Weights of a small GPT-style language model, trained from scratch on English Wikipedia.
Size: 15 layers, width 128, vocabulary 846, 2.94M parameters.
Each number is 500 + 40 x the weight over its row's rms, rounded and kept within 0 to 999. Layers, rows and columns count from 0. Numbers have three digits each. The size before them is the row's rms in percent of the matrix's.

# k: layer 8 attention key, 64x128, rms 0.167, rows 8-42, columns 0-127
# q: layer 8 attention query, 128x128, rms 0.17, rows 9-43,73-107, columns 0-127
k8 122:495529525513464548450555519511527522501515445568514517515543523532483506449502497540409483522431540454419460410479531471503537540459538522574502443463447486507533475468444403559517538470453524533510570531474439461452514433498529483486560503519495545496441536511554503497512584503520477529505504505506545569480522518461512532498431460495522444629487547498495552501500456492447527460542
q9 155:437532503531426574434512495503555496502519445567515543510558520476510508474529517539409506511488558475460430485531535456516503522467560463566505444476477539523526499473448442509478491457477517520543566510488500506475480465524478463509547514434491447482417471550519537489443549518546411495473545552570480563479480481524536521386498472507536526574540569520500561469507465458452520497570
q73 210:467556435472428554484478483535560498491542449578504551506542492494535535505517462541438456503531569510456437466514539455516517511511508520583489428483531536511508525484423450539470522472477515503500544518476508509532486484537485473489545504488518490502413469513561536503510585507542438495418545554566492552458463465492562517428475474522561481583501581507490536459504494462418516541581
k9 171:496507514477455529430480514479481508468566403575528452489511518509501511457477465548440510573506596436473437508461496535502544507491585511541439458500424502487522439521431467564560526480479484506470535499475508490457490476581493420503494537549500456556506545497561533468471554512508572534516448501498462546439557524451499526497449517530550500548549507480459547482535495466431502426535
q10 089:448536527548556459587476536497475514488524506516510458476427472475463552530551495585498530491486509536447456562553420503513530529433544540516479471458491512492450437535493477507464456415471550498489508517510399441543537538556529473478535544548517485484522539558476502562448501578554475573551451500494577532526485487490436497483445468518487499514466443507492500539520514489570441470427
q74 101:517470492407439506512486504550532532549515462566487540543446444489470500488549407532470527474549550517515404431474521475526532473515442570527501506472464502467429443543455490546467527548453468488476541485466484475509533476601561516548524461521540510497478486557460533442498577556483436576488515523559503547489501495578546536440505492507521533527484558497497534429507526504464514542551
k10 112:550442471523516512466453488484442526500463469508549486525482441495527517434453506502528511500510546481490488483494543546525502547463504514479478494527526521492514495540543473535506523467486455498478487416450562426379500387497471485475443601421441457431535512519527515483498424518448540499522465509456512458447507493501432479595486495443514490502470493495497540556582552503560601489513
q11 089:435517508577522473569461477482499520513506542478471493436493459431513507529527424542436483493515444497537434537504454508507441574458480487467434534577537515520540547506481505462519504523500471594534511514487511449444483455484524536490520494519516513531493465500525505486503457505546456509501468603494527440508430468508581461550568534424475525511444469534456518574411427550498527577500
q75 090:538429587501506516491462518525484499436515521482465439489482521564477449498462479444549564559471432486537586478519466531462507447485516506449506553467494544413563448520537482462565545502524523508468530463545509530485547481500494449489416498511505513464543494510459483423462475539493525531590541432469456467459481524493436520540517531502512516438475509487557545556460493603592528502495
k11 083:542540443473471541576517484542475491436450592461536536478453498523550503515488553506502560501476480545490461485518519409628484458447477565532569508532535524521454454462526548483396521471558468451512441448502521553516461554491504522472544480442516461495463465558478520550504483504512502482509475477573523520529460498476536490472528564452448503459446484511462442479494544529581509545498
q12 096:525481470441455550539543517500525493473480555491491546520558463482444475519442449480432490520503558486535448438495488581492580548454452477527525510569474489442540380488496498484521523508497494463542512449453435567437468476524476480483477449534470463445480544436510457526481482563465441555544551548490460494510456467566476498474448470508449441513509506492473549441422464545492546502447
q76 096:478531477452505587510501448525544527549528437548434515524513477566518487474448561528460483498515530511509503457523566494519459471489532530537515492500411492566492472503495453552544459442520463544507512491485456515494486492498496412470565510453506502479456443572504575442503566549504502504468548543536527552471462509566611534452477483535510591547462533456484542435479460524465525586471
k12 102:480431580517449540475544503479460548477506449545579454459493483477447492464485516488508498474444530505542483494515468576537449496554509564463450490428469533490518526483486537519485440502512452555443461444527526549485512432488473517504497537507496476557482467554439504465482498479443548470490385414480523453472512515454416507502463553441476534493535468485503462525385428514548507456540
q13 103:494560530547491511437589487444473498474442493494573488466459490456496563585484487537540546481496503472534525517506433457523469435444491521492524557479470488472498497447506499494461416501468554526462503455539541489515525515564508432490543463545561506475447458549480521540490479449447522512532589544486401517568458523519497510486433512445485552448472484511576597570448501484476487514503
q77 096:457546480533462451498472499436515513516489551446504523544476510479555531500571672535495494503521501536483489551500479507478530509487489501529522486490596471481531516474480524459430520550523549525566490529501433429535466504473472467491513513563443588465494425454519472537493493528574460484514483498543535477512553456483532470550528541554458462513531465581440505521533516430499445505580
k13 092:481506451505487497522433500533547433535462577485430596528532458459518469497505517583456392435573458507518529536501541493582416503495481470520534461519560482516512483473531528565480535498489473501524424542546513522463545541527507478557450543470469477481442521549491492527542542459514428490547473472495455543523508539528569422454482507523487425504541482554492448514454468464503513547524
q14 101:494483513545495518523526489550443540456535486478513539461452527567503559431533491458513469462480442526477455554480533476588523490528437586534436462421540486523476488522513473514487505501475457420512548570476496566533487552532473524503422547547452538491544534462495452497530526449527564588405502454461474479493530507466497521536493542525528439516457541479494487487537540429524399475515
q78 097:499484568622518481498491544516482520529478569472513516463409520509511496461459533460494480526499512510519529521485546499511503536476489502440515529477505564504535445536519504440584567516518413549448489531519481557482513500475534586513499493569529481556520629535419490427487498538571488426465425522482537505495495534476448514548514520491515529488440462446514478566526521538554516448472
k14 095:500553486488433364560512483425515465498473465476463523507502495476491468561470444489497558490520454465390503480532472493491466489492426452499535480471571503465475548458416500479466463532461500492484535514479457472486542476499552527469539457505563564464476430430513488469565523531574444515480484546545532493489429521537457460510453467546418495518467543480486450469488507408503527523503
q15 088:514469546562538529440574523501515582511476564474501477537499419432474507467481505424522495472508467544488552525497486493521526442580478550504528524403532491479483489534487484505480494481583400555612469481466527503537564503477533539549514459521494566547461546485527470531561584456431482476424485472484529488527479501452528505524479489478530528522448475567492436521501479561481546507495
q79 086:437543543439465486461504445550524508485465431517454518477438513465552551507552519549485430461548538484511441504489498484544475500469457597518568449515557459606422453448447458491530491483429509480513491529484453528572419535549564472483537462456479506527495548481473539499513545532567510485493531520519440495495449484500516483449520539580488463514543490547451555470552468453464508504517
k15 078:449455437459489538512523531476579486399517462474480479517506501491529515528469485550530502553528527538553475434549481609546474476457469568476497474474502464479444452464523467465533529596430580484542512553555539559504531538565513549512524467511484488528492513515465534573483488544510459471409463522552481492523472472543511512564528450497437415496496502554492525469447543513508449468541
q16 083:487521520421517469531495510606545521477441462531508513532481487582504533501482506417494564484479452444545469448500504583459513494580501496497507554524523488510569508511502507518484480555478478530486452465549525439475569536441459499475553517415516587503458513492574500489432485522549518401546542491506533502456535438586438484505510516467514492492511530469589540439521506511516531460463
q80 091:452556444461442535500479445480546556509481478517477505516555570507468542559506502538479502492472485497483536459542538429464469426518536487522495481460474483521436519464481494499481406435490434556492442407486483530550402534495476484469527488528557508484450468581499527470537493540520500551484474516555486516472501478514576499421528534515492518566548575551429497477574445448459530448513
k16 084:489435553482535567507492484517515503412593527536538502504444575489489426441486555501513476479497509509548496513529474574488501515522500507460478501490525551478391544510511519479540466492502510472494482439503517491520454502467538446510495549545456517545512573477463530582438555591403505515505470492423455548422516504544548510495474508529537524484511507508498481553463492620511504471579
q17 101:425529546560523469561481489544537575452520568485522512480517451440506486481489512485454482469513513458489528505502543452524452486504569522473541487443453580508472512468509508523504528430512555507464560537477450561428469589440538533539518545498576472499503511475411562448453525576437560478510412521502454539539573478453471445509520527557463487499538510493478437524503471504517505451503
q81 105:481443434511550528424568486555461521487485468510449506480500466534603515507549483437482538499487511554506478445468473512522463555384482567517490478472503493453442408498470465482510534510502420467581514555571546474475532451469545503501498471477503495473495482500440496470535554551536459540476523495539518498564564465528462496575503486546487502485555498554594480476407472524465490495499
k17 101:512506485513454439532553522439418463554448482529477568474527505473494512424503551558519467470469497536492532476512544501499426519518449530489547492443574465451501512443490491515519482483444481497551539537517496516528532525542554513419544436503541526489487526517564489542513459453523478533480636478532453474485546479504563443537517457527516488441542531502502617518479543485544468592459
q18 085:547486462550567422455421531468540499513491506510488538533618504552486494554495540555544438517512438562498478506431460491504490497492529478484490447476541476509506530550425477541468515565527576499493493542495510501497429454498440541486515486414459485554541473501533456472504492548508520497466550522463541515510439533438474464515534496492531533570539503496501512462503465351528430536523
q82 086:522516546436518513500584486501484408578526455521540489532549493468561534493478510505473376498500477499494452444502456458494561456495523481539524555473495503518505526453538464516508551552506482503494448480526492542515491500485570480497542504500461474556440451420545478508551567494476499543497537551562467542479397462512570534524467462460494513547513487610404503502514532526447473548533
k18 095:509509537496486497513583506507505519448469548469494561516533512587491531566524513501543554485475536504474602455490550472531475490458542510460500484424566546541557538511515494471496496524508556496463500476437470510409594454520524512470515436451523522456514548491541483501461509547502464413466473519520520490495476446507470472449545543491580476447411476536498468592543472411490502575481
q19 096:566465468518483446525493522467469507536629518494581545483501490421556592522496504451447471461532532546461506478466481460484497555527455535495473484497547502466556440494500466498535554534501486458516521527457466444444506489527482470532506523593491421536513584533481479535483569479444486483493498487510499515502483528472475519482448501465483484478403475377537453498542403473531509484532
q83 085:484571522430500475540546530536485416473520514523524514514470488494454479493574496527415501480499497511490497509457540403517474455499570472550467497504450513439558594524465457532508539521499536509513464498497473512499588495498538430453521504557560504467456460537602508481516523597491476565483602499569455516491432508503522532489507469511502499540578526480483580502479556485457475518552
k19 092:457501472495482544472511468473485378482421467534555489496559489511533437479435399494528486504458533527490501526586496570509453452536546496482469454437457532458409501550511511493547547586490504544492441481494515400450559487520555537464461486494479471464537517540528493494520452484500565525486470504472500508487465472520450515480469447477557520558492546542535465525489514563499558579465
q20 096:480501542403576506467520543488528484499524498513497485460496500601517480481473430510521533507388505478489495486522466543470481489492521588510535545414469515465463453444505521587471499442523564527449578504513532540459467547520473509512506473538477450434477527543527495536506583557431533561446525504480559448526484475509498553478502530540538521502562536588477463524542529530512565506448
q84 088:534462514428507471540466533464548476483572525491498569383546455592486556538475479462509456515477522540511497547502527470487457471496504502512453525554462469504499451524465509436545408478532478535539509458460446445454535423430504481502497516484502542451514455572487518494553486535473490514513493513515432509538451427502447485463493486447455481470461461375503482534416529543484524522459
k20 094:541446561525506461453527541473468571557463462474481501425478517469501526474529467494544514534505503526501395519519544477490460593563488517494464461576570420510577495473552565451532427547539463516507462539531577526538524512475472458507465508528489446525519546478501435502478581405457478548524462526471548499470462532456444468521518455474526509461501458484492505512506501462506591465524
q21 091:581494508485538565467425535494510508547532528502512454482542514615479526501487505452472514510483501566461493503488519479486475518499529478521434494478530435467577558485476550574500459465523561491437505489480493472473435531482495489485498532525521529496468537516435401515472582531519495543531415539509428480447504451515518515469518514461511456502558417443589495523533601427518529548527
q85 077:529517499518415468549430460462505538406473471468517471572442503531531485465537512482520508501565485440479516498498567475478522513597517502508512515474475566489452484504478559481499527492504522521458516477517459411529526551527423487537516439425492522465460435495573542520552517440522530540581427513508554509415550530456498520495565522560518509494574479511487481514487581462562491510548
k21 084:518472454528502554464496498488499580455516562469519500530501493509496451475543427504466503488473468490539516493517524517518573519537493486510499523545525471446346520509487498432502486497464509531550502521487490470417507423459494481568471507447543551448481490478606534553507574482524433514507522440513627466545433457471531423505566507509539476497543518478508545539514522516456486438505
q22 096:469453532439491542520452464489463510509487512515466463483514504512450556444479426516463549501516522466509531462477559558528549569472488505514509483435413533502438388454469485445498487469539481452479513474442521430522556538535463501533475466508498477390541474560510557408529514504544492483546473536492539508543550520418442556555525499494534571504539450532478437500469499471547543513533
q86 098:571487578453461520566519466476513549531427536487545519521451511512494506578530464484463529524516470516514496447502449531484486547422504524505484513414466472533521533579554471526550490483504567564632434452514478522494490505497586569446533429545470533556485539467503494506501500540479522465543535506480511525485491602485541554528514508532505437530528485483451570473473446527492488484453
k22 091:533450461549483469524525511504504497468507420525500451503533448459546410443433496445483527470487508535485482499530586460482499552557476508498452481486494491514561457503508474473438448506507490509456532611521485543551402527447513499491456510524499418478602542500500532521474515490508538433555489448439458457479507498519455530449454423427483499490532511485468439567507466467592518510480
q23 095:454522553535502493478569528503518516521479513523512583504540520580444528519502509454513535506523475610474571468528498477516443495457510438471509473462443482535485580483517496520476517577481492508496519545493468473589562505451495504570477477453546513593550507480509455489501496528526538424501491449475510533470531501503522421514460498518528542526460458512464389465563505386510523419526
q87 089:479447525508503464510496475502420361504549507540428465499532522538448462489498580525504602560411514462496536441519474448454601516539558450507467513460487517436536537512581491453530549492482462458481504466548492534512547513460599483507488477488473467519526548508528526469466490574471490523504528468507531526488557487536440518520507474453501490481491494423519553520524551503549521462468
k23 083:573465471578546437540496458490567487450475456476484478517467482470504493433507496488502487572483451526517461553518494542499501552502568481479468528440474496503446449501487423488505604481564477478422519551529459458467477451499544539537520489530464575527563493491489469484480611532538537443526565567434509545474575429550494487574482487533560491498451506492496515507440520502502496538515
q24 091:557574472546525544500482467459483491516461488473500475509489496472513481463428469502482527524504555473486466435463480517532492459511519471492534480440451453539566460550460456495490434528533521586409530489432574516564497470561447467484521517490489529526534481559497477451548515509440528481429509507518468470522545478365505524543461418558474489442537454441520525548477540487578511525443
q88 079:503503499491442421564581432446480433490546460494524528420521493563456543523470505477491526467521402485510508433472464496519453526492473501502478487496457494426533473542479419576518478473465431560509571567426520449453436583525534536500516544592528498481514500545509477566490537507511511486502559539512515507457429509512529516498540523523523609524496498496505472480437496504503510465481
k24 102:401545439443542450550498527484480528433476500547504592485528490505484459479516427529577487399460482557529506531465478565529437540512452581556509488510547440476464516534504509552558527485468497489504493472446485491474492519511502508505483472453537465564499555527499557506534456532593456444502505433546481430509443503471468515524519474444495482539542558542497454548504527449440461473536
q25 113:479497464467479570535594461483476399492539521487500485449466508459526482474467466486502473493459497530495487474414488492524490516509477539480442510554559444548579566524485511597415513507468474550471519525559556457526553449589595492495504544551521451546471574528565461478450478498436512504488530493530434500490459469578491487484504546511515472494491553520493537500516499455438489425490
q89 081:496448522546410443490478539427488486506508532446440511504464450458497480552480487485525458487410471480498529490523568527477467494591465450455458502477454636484497514523527528488483448530496429529471463507481452567482542512474476553524533541550546488515470483495551542501577540496543470477481424487465493479470508454416512492486592491436544545502470461461429479506476566518512502478549
k25 094:512468449555509486520455495492486527461488568497481561515486478448475540597451400572497469540512449554531476609526485490482482484454518483503477470513514519509427486482469490505515494455511465495574469475441539527475471535580521439493461495439517486556462493533456458530537560549530459567557543492491487508530452573489556491478524469488454506468487471399518469435497500515422468515591
q26 092:497491540417460523494582538474423492571510433507521467490528507516483486561499543449443599447445512481459506493463498480534562557481515477521488516521479493429500509530498522539432524504508534514474466452533524511465545548511536480566481535520495482472500610458503421512527585599494513385451542543465470528475540538462481535513414512560485525494504458507511482453471499465494506449493
q90 097:488545446552482484555515505405495488433503494500507559467514521498542501498405468469491436601457466590483570546487514458501455514539468515503432479431486523528449537467466486538471510471521479511593509546512491501522462503509488534485496544585521430537465474379612515526518471481463516475500441547476429496526519473469522507507550522488507497534566499461499491457476469513436529541505
k26 097:478517527550426442537572492468529504581450491418442515481483516425512461478553471538496450528500485532548550534596501466566455517559434522481510451475483509561552483510517470499493494503546482510537470608444446532510478504564522492448523440482468543535464472469571451528509498449557451484513479504521486504549543490481504541491576502463460470501471499518483488507553430528452552574566
q27 102:499491515493510533493493511500503461508400478469419567524489467568451514540542498558490616553538483505531558480546486504544492483500529494501479471406457491463507469512478488562480536499501534505425465519489465551550512488479446469415479479393475542406497450558440479559443455584523553466543517476482387494497515485487516507533555515471509520523480532441520543499496470508474501541483
q91 117:540453513509548494519517512526491539549535493513460462496481513593520496409519574391493554493530523532478475400532567459447420517545515446509504564494484460460486447515512480470506496469530469535420538464497455491439483494479489439514511516470507530447531481534548487516452502563460508559511518507470600496427533519474492546499502454523462551451475513432538464537432527506583563520481
k27 101:559479538521455507461426556521510562368428464511531507497461539551516466485503481480508493480556518503511535528488571560550562542510484483486503523554523546548533504513444518461462511499469487508431442488519510483479505448468501475581504566440455505538480513466497520463505462517543510439539507461444461488546547506442420475405481516527526554517482556571424565516426448469500480482511
q28 097:543427545458483476492473469597517420494528534520474420440577440472538483521418489409503407488517494496468510564451493489486483597540519506515473528493507525487534472529457524532491519514477483484489475531503566438426457517497464502528579522538507574448515514544516486468541505463410464526504481586516419518544519527492470551484468539489525532509515438490564513549503492522533555518483
q92 089:541499568516543521540550535571472511438551497513543496457505474602468527512444506444498444484491482480543511430519507550435457530553534449488493561482389449458464467443494492455546498456526456483469564497520494512470545436496470483511506515483464462484537544543544470490477513521426517535509543459559467538465401446506492538497513473482451516480461512440560521537432530565517584524484
k28 103:475452477457558543422496515531449531582509532535507448445522491496475477450521422526505512480472571469565449465556543544542484453530481516471453492528476487434410448530538470419576429548522440581487534455514497501444506531448476445524471505510467461475560563513519571509460574515523511519453498460511464446490470501528523516464483497494485473460515512448462475491520515571550548444457
q29 122:454478522469466533507605469540462476518524513507487549471513490466526574518508468468511459530445426459489511544430414505415520464465479503498492479552480511501500473442503507525505502549443399520538467534511563529539479545538525470486504554546487456467492530542520468518535547442492480433419500505505428479501519539587527513555467481463473457476498480487548545503510400526425401489444
q93 082:485534471519478448541537525521457496524553544501503551464464534430557443576487478493508480521472509509490480532445515488542494505506482524513522433514464554483547512534480504585388549485459410481537434508579494563524459420571544509503495531498519470584450542523573471555472509546434498459497472437537435523483468549553486533530451446477490548520427553535503480460539469493472502496519
k29 106:446500450397453522526523462485509458458522432504529490518511492411490522482490546533485511482574502512571480496587473511504484472434452567458468509519495426450442550505497511533418518453514473563499497481497467478465535531577484485452555507512464478478435537446480493532543541499448514503464520460550370472480451565454525489519452460553488500518564530514543456565514443517461513512528
q30 107:521447522479437586495508478567515450457462499517523499524492539458462509440570481472553501471505470513502544435467441464520505519575531593462536510469420443477464559507531496503569559501474438514487466533513529527548523494568411452427542467510450479529497504488470551510535507585404438491525500489492456505504522477542543565519544478539533541483523489528439499482550488531551475424515
q94 090:588448490468502493479498527494483583451567497515432478434533523455511495463481473484473509544486564481497523450475552502465479489510443441529480493490500533551494423482541482490634487456470449466479514452466540488421511477496532423507484562516481479497483493570465468425470547424506483541536525449493428486515465543388502501519475513487492509476534508501511553562434451494496521410473
k30 102:503551462479471464496563450430416503516428364509479495574482516498461500496463508502481501554533502554500448496537550528493446501448522483479475538507520480479478491584533472555439519438483524464496499526484496499539481489507469432543473583554537470554519501488413464502466493471485518462550548476478520514495576598577540504438492452513460474554478526552467549463436477472510521467454
q31 111:486462465482432476552519520382490413555497524464500554489440519415519525487498501478518469503514466533467468539496499485482604498535462580543501458478520509470517506513518515481467527443538508529499494556397520446494514531488579429405493517536475437543487460407521488490500519500449513506518457541515422462496520482501442548457501560489468551515438494534432483477444455504450509547500
q95 100:455516555488463494516626497491494505568445511468529476597446429540496464483580516534515573489492495400494479446522415503519539553449542522535503483457507514453516550490523498486470474500453543511463444508549470555535469502546508582530439516527552483549547580498490485601474490521463527443518512465489560512534520573504568490519520446458487486522452488491497523528467477541506460495517
k31 103:472484472463496475448538545502513464443507408487526523521515492477519487512373460531468476477485517491501531509479430529573532446460509455480459591493509491543510448556488459585463520562469556533537455442559479516496458466441450503408552565523513463443492515488451532510486478482570444459514496474502421503534448535548523507493530579430500422513447526475530494465517479529492488538484
q32 092:528462483510520436522474515533550467495481470527529458507550436529548532544509461537512515569539494539457528483514529522399564553553465479490485499518469541493474467479483475439497497569507504516504540388484547490466528476441538461546536543533493510515480597517494486468500517431518521577395450503492532541448468507585464501479481438528489511468479458437577428440444479523571530482493
q96 085:527505559576455478459526564523458441528584550546482506533577542488486579489493486492448423566509486502472535433410507536499504551512486481528538491506480488479501485440482459495485540482521500484527542557460474425447592520541542532480545550485502477557470533537541483476470538480490473499431445566517496571498517583434468487516445466486506501507496549525437540471471465411444482519488
k32 096:463489510457622463483508488486501453523528419514468499457466499473544384548478560520494419492492504515557470484519447548442470432508520456519489482463486473419404439511434504472497480486538499527549556510451548546443451494470529550532464436514483474491494562527523543436490532578467560523581541462505502453522470488506456563521499493445558525538511473534540477519516515509469475501485
q33 090:508503471424461535520539493526488437507486512477448535542461527491487521493452436453511467455537516470487468415451535496486541556567461492489501460558490491522517457481512527542490522500483520480481402525455534540519443544557489503402505502640500457502455521482460459508534459525571461487421425457508484488432489497580435487513510505529464507501504482525443544483431459478526471482599
q97 098:509500543549476515477565454516491496532469563516484531496489511377516580429547481525534462476522494469484464556517475476496501465488516486460593482478455452562442510499509502537481488464469483533474482536553473505567554552477502444502524466455424440600520530462419495484464523467427519418450431454439465496428529543506485560507490500518537553514483464507494532484560540470573510498471
k33 095:507519509488494540481598502529497547463480524492569480525530494479466477555481505444473519464506469519487581472514362479534553492524495547440441515485493541454561568476387506492392515544530483492551506475531535486503478464472542505552477495447565523564517507443492501510553504463500524437546561471487518528508550557465487497487492554433531488561482534507532494482525439488458473408542
q34 087:534552476501425542519560514443485412596531457506452507523513459506572489520465560499522455526515507569480532502466511455490446587553473552488465493500479539532504538493512519537478546532536552509487499618511555459505498401520476502517495523533499458487524531510518527462515533424476500475561528543501449482501543505548626501422487546440517493509518504515495531506460491418425520532508
q98 091:480526438548499510456430540547533541439480521510461561539599509549470450465474526527451456514612538499458529493469497444500492499485473500558565459546562505407521501525460494502511490420481521426530466516472510501448533467439570509472520518426473490537481535483576484565492505445552477494485543535521439514475526478424457535488460447477521443507541485481483561478493491453518543565527
k34 103:500461416543456490536456513451446506500467465469506534491514565487494554556527502481459468505439515563501500546433513465556516474491514533494541550522482384478494500483518464469487478527499469482558395482462450547460549513431551501465546499470484476612500554458525448531473495532488502482491523529453544480499436534467486455527437591498516463481468448478482425553447498598505532516535
q35 096:469514454576491515539413459548494543486477498517450489495540515548460493488543525489552459424534501475537514520528564522440508448472467593502538500506488555470422519438566513446562363571566515502517477506498486508577544481459464558530517461465518533501463482559524519451515527510456487459436457436440532484474486472479528439476514506525556541520450558464503502488474543478529494541466
q99 083:550547537554607509518520504582530549474549476517490460528492558532480514468414467543486529520532531484490539510532537507455556548504485505494458528540480493512551463474476486475493527476487439505460616486496497382530464561483535486576446494454524517475526560451487545479494452493521498492557554479454597516476556533487445463500501487499503529498431512503554505442513521542514544392461
k35 086:519518511467559467584422474504500468386497458483512461413476552485458470460521531506400546531448532527523546423487437469425471555547520486490572479499519478503505512505516491500478571474433474497471553473543541532469483493457559471488548456506505536459573522496442447497439487567526558512480481533517527491455513426535440503536449481498493503511534473531507591505540491511526526427482
q36 096:537484546524531480491495537462551507474470504539519407520561506451463444482582507493491482478467491520484479540475480524491466559529520553516521553517471483596461445473545523545456483405472533458420514526513546433496516512498522486539544420559509441493513487491502485480480565427552466524535527449503548521463476520474486530416439510525523567513472525500532473522402561438553542584535
q100 087:484525572481437437519499436545501549503548538534480478520523441488511445464502409492476510483620577513482515534500463489547574556505475572515535511419494558447447462461462506514424520506460489469470539513492522495530558523477435581536543515496536592507499525508474471497482511552576407496475462512499536517466507545520534456484461466555520534497445490545507513502492516407488535516516
k36 094:448487525563553435545461461418443478494559574488544498499511440489567494495429520474481466561500541485556515496500569506552468524565477520468473545519546486539490470495492426524498486561544514514452494496499463475465492544459527476463496529456508511415476528432476554562452489447404519484535453583502482497533495477494417441451471496502580479487541413505514503493571544478464527492477
q37 092:500508473473512473479609537502544557454426443519448487420522489531432434509456581457538519496407494447486431475511509559505530471516499455478482499465517498462440604503484440509454465508533430540422516479456479519532435489497531461541507495542494529499530546505558508503458505561499563464495465506544546464558474533489513489480417473453482586483513517440513486530527548515454546518498
q101 110:473474538537489436536468459571511488557538568522503445479494465601530486443490525528542545489524496507494535538519558471471481478507536495520495512512459529590450468470548510407542483475493522538377471480512433467564523461464445486556537543506533568432537491564449575448485453520442517524484491494486496492442492478526508519447467467547511529513423521480528479523543575502546546538473
k37 099:511427612541565523456402523518507551407488521517490505508491497474458534442478518527501491523475520482479586543546507588542477535565496493487455508496536496507537442492478538546525533536516485545487522474481643564473536456517497511510489578469474538495464525511564491524473579515537521503537474570494467543441486477507456553528474527550453493477482503481484461529465521562494526414478
q38 090:514520533549498489524522451492492507501543519512446471460612522468531470482521433484497567529504521415478518556428474490496417535555489497503538522583435560590496495534491467515510522459530528548453591518486534537515503530503507527428569509504532489530501532530505448485537541499504534499434465572479574531453465486448501482557457533585550474508454514413456457525462529508504574508483
q102 116:530534481452493481473598532493490499476552443552569418531520475410543581459465451527449447560503500475520482482544459498560565415485469535519441459466530460544556524516476477463484501453443519543454538458466455555528450431530528488507523489525519444527501522495500534527471525507492499472451600427479475513530440467519480533519456460485473421525454515583465455471502481489461485487519
k38 093:466443510476591463544570505515448477553485467497495484410503500560522532498446469555596521538506452485493539506521543512565502594484475471497505407501522425532453525568465425484522483473500488497447444513467512513594506505486549539467469440493508474445500558482527507452494476494471579469493501492499466555552591484492473548427517463470498490460521477523505466483464530463462545484420
q39 092:533488446443501429436497518503502557459449517520492468490503495512552481559574543569466554576520452425502482418495404472442498458470520460503518536542499490559557559482467495492473518405521538502500446459555490528477384530515486538512476544486494482538482552484440504540418486445474532586473497452502485529560495585496535496516491494474509505496499476498494535459555468571523518487472
q103 092:533464578487540475481553553483490468586580554500573529442552451433542476492499557482514559479414512485541480498474460521514481463468509517510574544501462495464460456489534530545522528502466561480496520484514531450471505510568541485570555451516427549549503434542482509505447562532488451502514475440520547468550519485563502516563472494557466477471412448545522553525472536536537514559511
k39 087:483530490533491503491483516553501500512517497500495522519490484550519502505494494504480481553550441438494648518579559568514470475314579489505423463478451523473468519445485537513480467547461480534540464528511535521430517487590497510496502542551548514491459527469497534504494503457435485535515480470508573543546550494548567533490478511540503476540515521527517477493544493420495477525465
q40 084:520524512421489562545488477479514559540462467516592520504551553504482478528425618481480543511512496479561537473650524534541509454485544483452454507500489476506498472477503475519511490525522545575538472559507533457489561498506531478489492429505551540491544571584450507457492541538460498477468565470499487498488483495458543444460466551510470415480424544522511439473535511520493517467495
q104 083:521528477516468469490522501568485438455598484500520503513502546554564568496598533546483514492517521523484485541492532483496546522495569604491451524510485451449487492491424502573485459513458462454501477443485503557550504436538476456485556529512513474549533499582497475474467448535467564478581566558520394512477502510532496490509441562515522490513482454506487577494527531583477509522545
k40 096:539484585585442513456470501528536503446484501482483475511505469529513472443544413523488496575517440512524462479461477531495433530499518459464452494550507475481444483501535474557587586446482420487466517404547472485500420480510471527531475540549463427534491542506490497510468448536504549538510501533469479459434485467537488522514493465524556492470577519441497444547565431538476566467507
q41 102:508490497551503466531434574484491513493468587532508472537525576587487479541517559550486495500497503445521541460495535499498530501454514466518535486484470556529537482441497481443451431447547454494469537480454530473474500507420472510506496453446494520493456471516486482438477540572539461540469545565518585469441465480466407512447502486558538521479476461439485466489381481473562543518571
q105 094:527512428528524478524490542509511556466479482531468477525565472549462478476448494451463487560539509539511516487529495499439549517510506416513468458489491503472493464433462495508517636473510472543428532510464509496443401452471394520539491552495473549381504478518521479479499495498503503522498518471497519494461509420422527457524478520583520553516535556515508473435483519530416482424503
k41 104:463477486503497450529450523548492483499553483444507506426458447562534487469563582536482507488510551505498506519495596497538479518587536419455539519549550558557406494607506516535488512518447528462522479521575527496534501522460503485525498520494543508439513574517468545492458515484579525478502469527474497510513512426486405499467563481423533536484494548462512492516540567439520499496447
q42 094:477491516498511577539485443557476495476463512511460541489485467565527411481484509575511548459428535430516451559474523504498500532501506480480459534492448527458492556584520518553467539505520542554523563483472462421487577434501490561581517528462487559426523491532578512514502487541579527545592495560522513468480524471512503495528578517557525472514557495480527542515534495440555522491463
q106 086:519483558559501462471461577597547453516541542528496481517470458549436485518503562524523528520504516464496525505494533539465497549480581529483515503512488438470440432465512499455546468512511524459406525384492534497452509467428596496511456527503502468477486543525408483457452486545509481579512554511461560511439509505506487533525518449477508532473478525421524515508458450512567572508473
k42 096:609465546479571427462406527465497535486526451538511505469509541566550516477429549491463584447520487467517467528533505484541535577603505493547500452531464566446485457482492519450562475436540466444484457491451502536453447494495521442482478496477471549450558495529545510470409497566532503505553503493454484504487476554500487511464452480513521498490465467509449530510525541511579525508480
q43 082:540503531489501569525564513519484458565523484478430494496448406441512527458433473440504435560453527508531524478501416552481527513497470515493521492550461582535548414489484518449471529493506509515454488535527529550518432471509530563499551475430461489519529516492533471520551503546547589505498466547456513471457518454411478494485484556468460449508482476502558589547441486554514505436482
q107 078:512471498526584509506461526453558482505464534485486493502509537570537515482531515493507536473487499490460552528488518507522541550598541353483578517478496520487548494461534503444462526453471532482515532585495536544465421519431538491476475567458439448501482524516529497487489487513539543463490403451487488495547462546449456433483495514485566490463463451543516530538534561511532472394526